Weights of a small transformer language model.
Size: width 704, 11 heads of 64 (1 for keys and values).
Each number is 500 + 25 x the weight over its row's rms, rounded and kept within 0 to 999. Layers, rows and columns count from 0. Numbers have three digits each. The size before them is the row's rms in percent of the matrix's.

# down: layer 2 MLP down (transposed), 1408x704, rms 0.0728, rows 139-169, columns 448-511
# gate: layer 2 MLP gate, 1408x704, rms 0.107, rows 140-170, columns 448-511
# up: layer 2 MLP up, 1408x704, rms 0.113, rows 140-170, columns 448-511
down139 103:486489485504550493496452469474525501526495469505518541516528486479494546489509513475502475551524524470488445494503504517481507480454494463514503539499514490532453446508498570483522534504487517
gate140 102:494505502503522478462532530477498479472471445468502522520526475525478511498449501518494471498489546490518494466479505496471458485501474502460487499498528461567534455454478503463446492487507477
up140 101:430502458505531507493525505499523503521529507500516516518499482441499516497474487499500494518510508479484478531479488492460532524492544506498435515474499513527473506486524506511526536504481514
down140 103:496483492472516472481525504537509472526514535507528472478532511470482496512518478470528546509508518490524517506547520493527491476517547494475509510494486535510472501481537523533481505493503492
gate141 094:498522461491516508495477553510467470487507474457531495476500505504473540481494503505508496483477513488485504484498485507526507497504519568513539478522497497479547521492510459464490474494501495
up141 092:481481481540518499506524461496547490541503497474460500518492507455480510515493497518539485550489479536506479501495458572519491530508505469487488537505523523526502506512511489523476474539471496
down141 097:487485505529525460507520553475500477478498499493500506487476527494486520482497557518441483521484458455484444458488507507501526530480525474489513528473500504512515532521461481517541506486507534
gate142 091:469506495536528495459513510526495478489510500489493494472497523519488484432497524497469498516464499488471499502490536524502500520458524480485484499525471510468470526530480521460523494518507441
up142 101:519501486526495504506477497476516469497512486484482507506447480520529514522489524490539508498471545504468498491469530503525518486461456499523479492511564437508510486462503481481514488482473509
down142 103:496527525477496501492471525508545492460496521511478500486512466522522454468484462468472487495489492473510518488525502458500494521481522422439507483540477499477455501511507468473488477500517468
gate143 099:526498483530498536461545498526513534494510518506498505527470535484522459540519474493502485499502476475470513443488501498500513529467514492517515473503512480491443515520529521511486540503515502
up143 103:500486474486523500521509491542463506477481496515504546486471496526479482431455471536469507430556499519517490507478516495534524501461518480508521491492516479452500511505529492498516461542479533
down143 102:523488472485515473501502520506473525482499479462495529501508481509519524510490531465501513519502475490501481475464510560506450500525493474448442533493476478492487493490505478477533484509486520
gate144 099:471495479498513531557549543496505470496529491503515488509529525554512473494463514510458456508492493486529482549458519453489467555485523484493506495490484515519515501475504508519515492479464491
up144 101:501506526505496546522517472533508512480513530508516486539484527543488517489482468502487439512484507548517499546520526544504500518466522498476530510511493476476462552500512539458498512494502493
down144 098:544579509502507475507521529462503532471471440508507516490515521469533509534526471488489493519532503483540508505499493495480548493543499566470512490456450464540501486545536480476528457502454507
gate145 099:519460466489527490510514510494525477493465525467502516487490503477469486508518461474475495501506494495541513473491513504517507503493474499471544523545481459499520554516490465477474495470490479
up145 099:497520508512520510491486524497507510503495446522516532493502489495447509526496499513498505498499529501512517523461505448527467447470499506481508515525520478532479489462479532517477456448481443
down145 098:494524482499515505524543544487514531469512498519510554468484470484515478526515505548492498504492498509534499504525542549495570533485529456483493464467487498446511513505523507494493469507529513
gate146 095:488500524481528524553496451467507516508515532475498485503529531510522496487484487497509487504534570486520465484496546483461456495531431493496476485500502490536477506526485556497468495486468486
up146 101:461509462502484523487472505533487511496444468469500517453477471526482488499541525500480494523502521479513559521515480523501477478519489507476449488549465554455487547505505501525518484491488517
down146 099:519472503471513508479467504484476487493512510516504521455536539519484530523486499474540488477524510460483554525536450497449487499506501473505475485521486505505534563513519478438494492492467503
gate147 094:486525505531517491494459479532494479464496521523526489459527522543492497550517485476491544548490516483533532484534503541563523481480507472515537509533545547512502473510466461553539461498527472
up147 088:529488522457484484482501516500524484481476520466524515539503539514512456490498489534478476478474456507525499471483477510456456455509501497496495531484493527526489526410552517539485527469476498
down147 096:469518455534487542501460484465497523502512521490493529503505510527536479510488472535521525541488540491477508521480545479528507512525476488488465478538518516467466463494540491516517510508453506
gate148 097:499538516483526487484501528459486534465513486498504537449494530503510478506533463512517510476523515548486488531487510474554554486467487503507487521506451486497487448497494473567440528490485527
up148 090:480450491465516510545524571485479493479503532440515493475534419474501521433462515516498480450499515510518494498533529492470497485486502488459498504513531485508512482483489465526511466474524487
down148 098:517504463522517464442526493535542461544538510479520485548484500439509496524480494481522482493476498491530506445509489513489500519515477448475486481464490506490502493483485503443519501498515492
gate149 099:510525520481459502472493480507532500479472501456453506481475475545485508496475473486487531480520446500498542497488498470506493535537461485500502477490498515526516530505476521507479545479503479
up149 100:504493531514484528498449471475545504466553529477509539493510524495530476507512522504525513512516500493520490541511544510497511477533529527539501513493545491506467489495467515536507500475534543
down149 100:497512499501520486537528449492459523502512517494458521547567495510465510523420465523482484503495544505497509475510548475495517471482520486490533475541456545477519506473507477511493491510518506
gate150 103:542504470457520538473513532493481477492494513513465482509480495507473506477479468497473466503486495493487533491470486490459487507554539470470483457506547440480500504486495490462496494473523507
up150 104:534498444509522515504536476484490498493526464505434514478458481534486467534509451487512500497500475474477513513481530480486478512557506473525491446539492499508540515504434470499480508468473453
down150 098:578466446527522536489525522501459508507487532513486471547466495503508509488491503502471504526474467491507545506516486495513512503518529482479528482466536492520496490473498519518497457512512503
gate151 105:471486513559469510477477548466502517512478458491485487515480510502455541516515527493469467492523516496526506487479510509511480489523463530512444470501520486490522510547492485466497503513523514
up151 105:516508501475534557540478486550505474507543554452497496497490507498472471531525527526534506503498467520476508510496467489512527474507538500505527496505504507513491488494519493474474488481511487
down151 110:540502486512452496540496465509460506529504507523492515504542481505515506523504519467510484485512553481467499513476477504494491501522494485473496459482561489525513513485486502508534503483532553
gate152 098:447489458459473483506496501537500461514517508517503533473493520488449511506514470470495461471527487519481506472487511446542491500490515471503464464488468480493537527539488503532478470482498495
up152 100:494512522520499535467509476522455502533480497531489501527487515547475453503493462516496508511531497503445508523510456494475528502508498503511533530492463475521539512483489489514515481500542502
down152 099:483486479503540535534476471464553480522503504533506488503506472448473539501495492525470526502493494502514466494521505482495479471492485425474472484459522486488500476511558533493497478490511475
gate153 100:506524494504501503519498522501523505525522482542457481485534533514505430501499452456494518509557543500481490521457550527490534481501477484453516519524511502553531483480499523514521517526515484
up153 097:567488491473504482458483497467531486525519503511520493519507522499546543518489525459465517480449464468457473516516490475539493497515527546471527482498486491536474487509482526495508525473549485
down153 097:531451525497489549495505480483503566485515523520496524487520506510528521490489483529514474523488520493520464487480497540503495464499456497474535468537553469498488491538506536521506506501504486
gate154 099:454505528534551525498516477506471485536452504508508522505495477530498500539495463488447455475483506479539516456479485485472444429452492538457498489519523519520484545493495499474536468512523476
up154 101:499526489540540525517507500553516491461476502502497496519456504520477505517520515485489514515431500498534503476503485480528517458495492420499516502494481522478502523524430476536541471482528492
down154 100:477442502539499476517437464476519509468517490473512532524527472521496524521527474493490528514496514529496495504516448473480479525494543503460485519530456496496504508526522522467509527480474494
gate155 098:503505500505534515476548543512525538500514482471511476522479508513500499470512496503502491548540521503544540441518492464517488462528475531504499519509501476472519488532529479498506525510508506
up155 099:517508558499481546514507497444542469519490493524467498497499503497504478510479492476516489508513507484482494521480469508484521496492503505495543487501535480496506446503510467492512533472537446
down155 099:498516498485529492458465482510503509506522513489482499463510520444491497478533536510489476461522530469530513494476480461510510473546490508509502511460516520515492471534516514531487488512498466
gate156 101:505534489494455484501540478468528479467488516428515521539497473459499557467481547516500555498544497500495525464479538472510540517517539473461468533521482539487475486490495485489468485462512481
up156 103:516537509477499501521488503544508463517489540480506463492540470496489499455507499486511472510469515504503481481447508524503523491519491466509487489488511477480507494557510492538538486498509509
down156 101:521471482546549500463477541478485512480489478511449515506530525476451528527488541506498466461515474500513524469451501507538508498487504464527490513491497513512471490513504527530479478532495467
gate157 101:536509507447480491471504468526478482532516478474499502487511483509458503474434526459487525465505498522512471488489515515514529482522498472507474501467560506516522498467499513521561518485507502
up157 098:533527508475511492508518486508454497539549474531514495465474485502493454489487502482475456536513490481501518540559445516501491467531506514464502544474506517536509498500423516491521497467519525
down157 100:478484526521493572495434491523487495532560538487468478498522490481492476474481477500519511475456502475535496468509472521514532472506526474482483504516521516519529455528515513484450518509507528
gate158 103:493481496512520477466471510506471475500477507468521563509486526503527464459486467530512481506527535528508487500510468519495472528482510570514526511472525479487505558495513541502461541511498490
up158 099:477518514528477568543453533498455483504506479564466538500501519498516536509493494493492489488497508440516513489487463488483456489506496488477511535487507495519482487529510541538488462458509505
down158 099:457508537531521490471544503525471533523475491512514487527534482486463474510480500493508499482480545498519555499518506505512538550491522484492478485490455476498487517503461503522504488524516527
gate159 100:431480482495516508518469525483485494519519520507508490501486488513521467520513470514501472531480525501516499532520533532522484520469495463488517500479461446514511492491503530464461456487542519
up159 100:462460472525519532495483479513478532479491511491492498520520510461462498473540508509511472502502505473499535509493483527513446489509495492503519479480475498543491504491516489515515458461501496
down159 102:548510480511463543476499509480503520472494508536496490508484515523503528518516500488533490506489537523478505506490535478498488478490504450513526485516485526515486533490519533502444496508469457
gate160 098:545516501523524519497530466521527481479474489527535488532490489506478505548500517506529480469533464486541488496500507497481472485473431499488536520537468410487518497493536508489510457527495565
up160 097:518500476488496523490550485498490495451472496467457510529533492518489460498495492503500534527469495451508494484471475502530542503500485518494474490466515512483472513516492502480485512492512447
down160 098:491508502541525507514460445483531525535473494507526528517493476459489511502507531500492496525548453532512498469499474480498478512505512471519460559462501517486494505536524480499540468515534520
gate161 108:500497517459516471541510494509490488483476485523468487506476458509463473483499489522501552508526441472526475531498537536504515456498486493511526463528491476505495530515480489532510440544485479
up161 100:496473516502487497455519474481506522488521516502542466483502510518516518518501491480488537569478478470486520514566515484500480500524533511518517513456512534524473506482523486497492531492517484
down161 104:469534458531475514466528474509534510480478450528484526529473545494500481520516542510516504524490503469537531496518510543496451507553495468469536483535486472485477497518516506523549520483531513
gate162 101:490484534508484546503509531462494504543538475557556440494497476506515508517484472546514466497563549482485503479485495491501498492497531494521485514534497485501499470517514525506500525505447537
up162 099:528497499495495521520522501489493461525507486505541503456519520509499531499542471476483492533527459507468507543538503480462484480541529502514507532477468503523495506515498451505497511459505504
down162 103:514499511534498540503507492509514490473470471454441514471510441474468486501520495432538512527498510500466517505500506497522499541498448472480498513513491490514492492520514518469496513501472503
gate163 099:525469523466419498497522539494527501499496484526457471447496514518474466501504454493448526501469481491483508479540504530451501527519495489487504498502485545492519513500509518515477522483514491
up163 099:496479492467475504519457479519535495505555494514490523486522517475520514511491481484496495523522520515492519483527503466504473519481525524480494506466501512486433491520505481522443498558487471
down163 095:503507482536521504499466521493520508504503489507539471551478460482513463461456484536498521469521461501486500518473532507515474465506522491490504498516523480501486541507513478515521485508493520
gate164 091:529480559471519543457484440492489468488496507486485482450522537508478530502487503519497525519499477523553499512499491491498458478472514494482519521522508484496478486489518478458493515529504507
up164 094:509564516486506494472476495506496505474542497484495467488530507504475522453533506531504490523497557535474507471486501515483520461486472512459500545528513483474487473506515526516493503481509493
down164 098:473489469485514517531493479489476539526498527529517477464480518523484525472505480471468478484504485488491514501529523492421469506523477520459492498474543485507477482505505482527492510480509486
gate165 098:491513527468471452548528561513517478497511474531495505482502509538444522553499479525485516528505494515499540488479525485531522529480498539469503497483482485501530506511503489517542480490483486
up165 095:510494505475471469523492473467495472500521505523507535510493479468536476512521489504456507512488503525458498501485498476504509502523478461487486452521473517548459529505484452496485491484509500
down165 099:483490465461558498498487439463547559512508478505441536502507522501539507444517515528502477494488529496520467498480528524546512486495495504512513504512499519503507496463502529493486475503476507
gate166 099:471486513511456480484487504524516502520483510481502491448454492469435546511477496513505553530495518502453504517498515542474490497462490491516515527497484505507493526460502524502510503504515479
up166 106:495506527504422486491487524489490463504507488489494501515477465482491488527502462523494532504475491515472434520535474522489483532467517496483505488479497505488509501508475522495563515525542469
down166 100:498515510512456515486487506503461531523492501539501499496513452530506517540519487497493493484533530524514478541522481481464483517476529500477452498509529537538472500525481594533490528478524471
gate167 101:516526474449485480471505498501489521492475533506502496506505495488515475487498453534536495546457481520474504475475495484502473455478502449532480499471521468496543527507527532503478511502442513
up167 110:523485504465469495493506492497453454485496462475503409527511486496520482504528498494500491511550520464498520522485481504526501519502505483495572538480502503544487458513538500507512474461459510
down167 104:490477489501498468516466463514495509510500498502475538475527474511517486455477527505480441560436510459473473484478514494522476512526475519489451482524501499465509530495480537508484476520482461
gate168 100:512507484485501454485501532515486437497472500502541512457489479456480501526453475497457514496525495463502476487500537484513512514482469484481502516522521476502523536479492504459532508527548472
up168 100:475481509483511486517498536464492535471481469486530491514465484491483512533465515528467507485501495502486515477504509490551521463503521510484496510456544462484473534501470536489491482507554442
down168 099:531514513489486464535488480491510532488534490515504469500520468499516513546489486505528543473517496466445546502492498499491549485482510511484547569476524476520517573474516486481476514492516479
gate169 102:553459499520517510488518482532502532505522532530492532476515551511505500501544516491480467495530501492511486503519512496478509490464561486514455468456504525544493473532530488491491532530465444
up169 098:511521532534480504514515514517447531499488499498544458554498540526513498522486465504534513489505515456497520506506507528506493474513486472522535524476495488510509483501484494483472545553492519
down169 098:478469527467499501477519485484545468536492514496591495486466493427496538494507505499461494521499473479546536484507493479471514535546510507529558498549529490524520536539541488463468478491460492
gate170 101:524517513507459479483506479472532492538523475531516498531502491502551530506468519515470520525563476515491534518545535481491526458534517535470492501471493469485504534471468484561486499492512474
up170 098:491518491491500478495537482518495477516519497488480525515520509531505511489484499548507542492474484467476493505453501528482468535486480497496479467509485529491482504549534502525513449526493519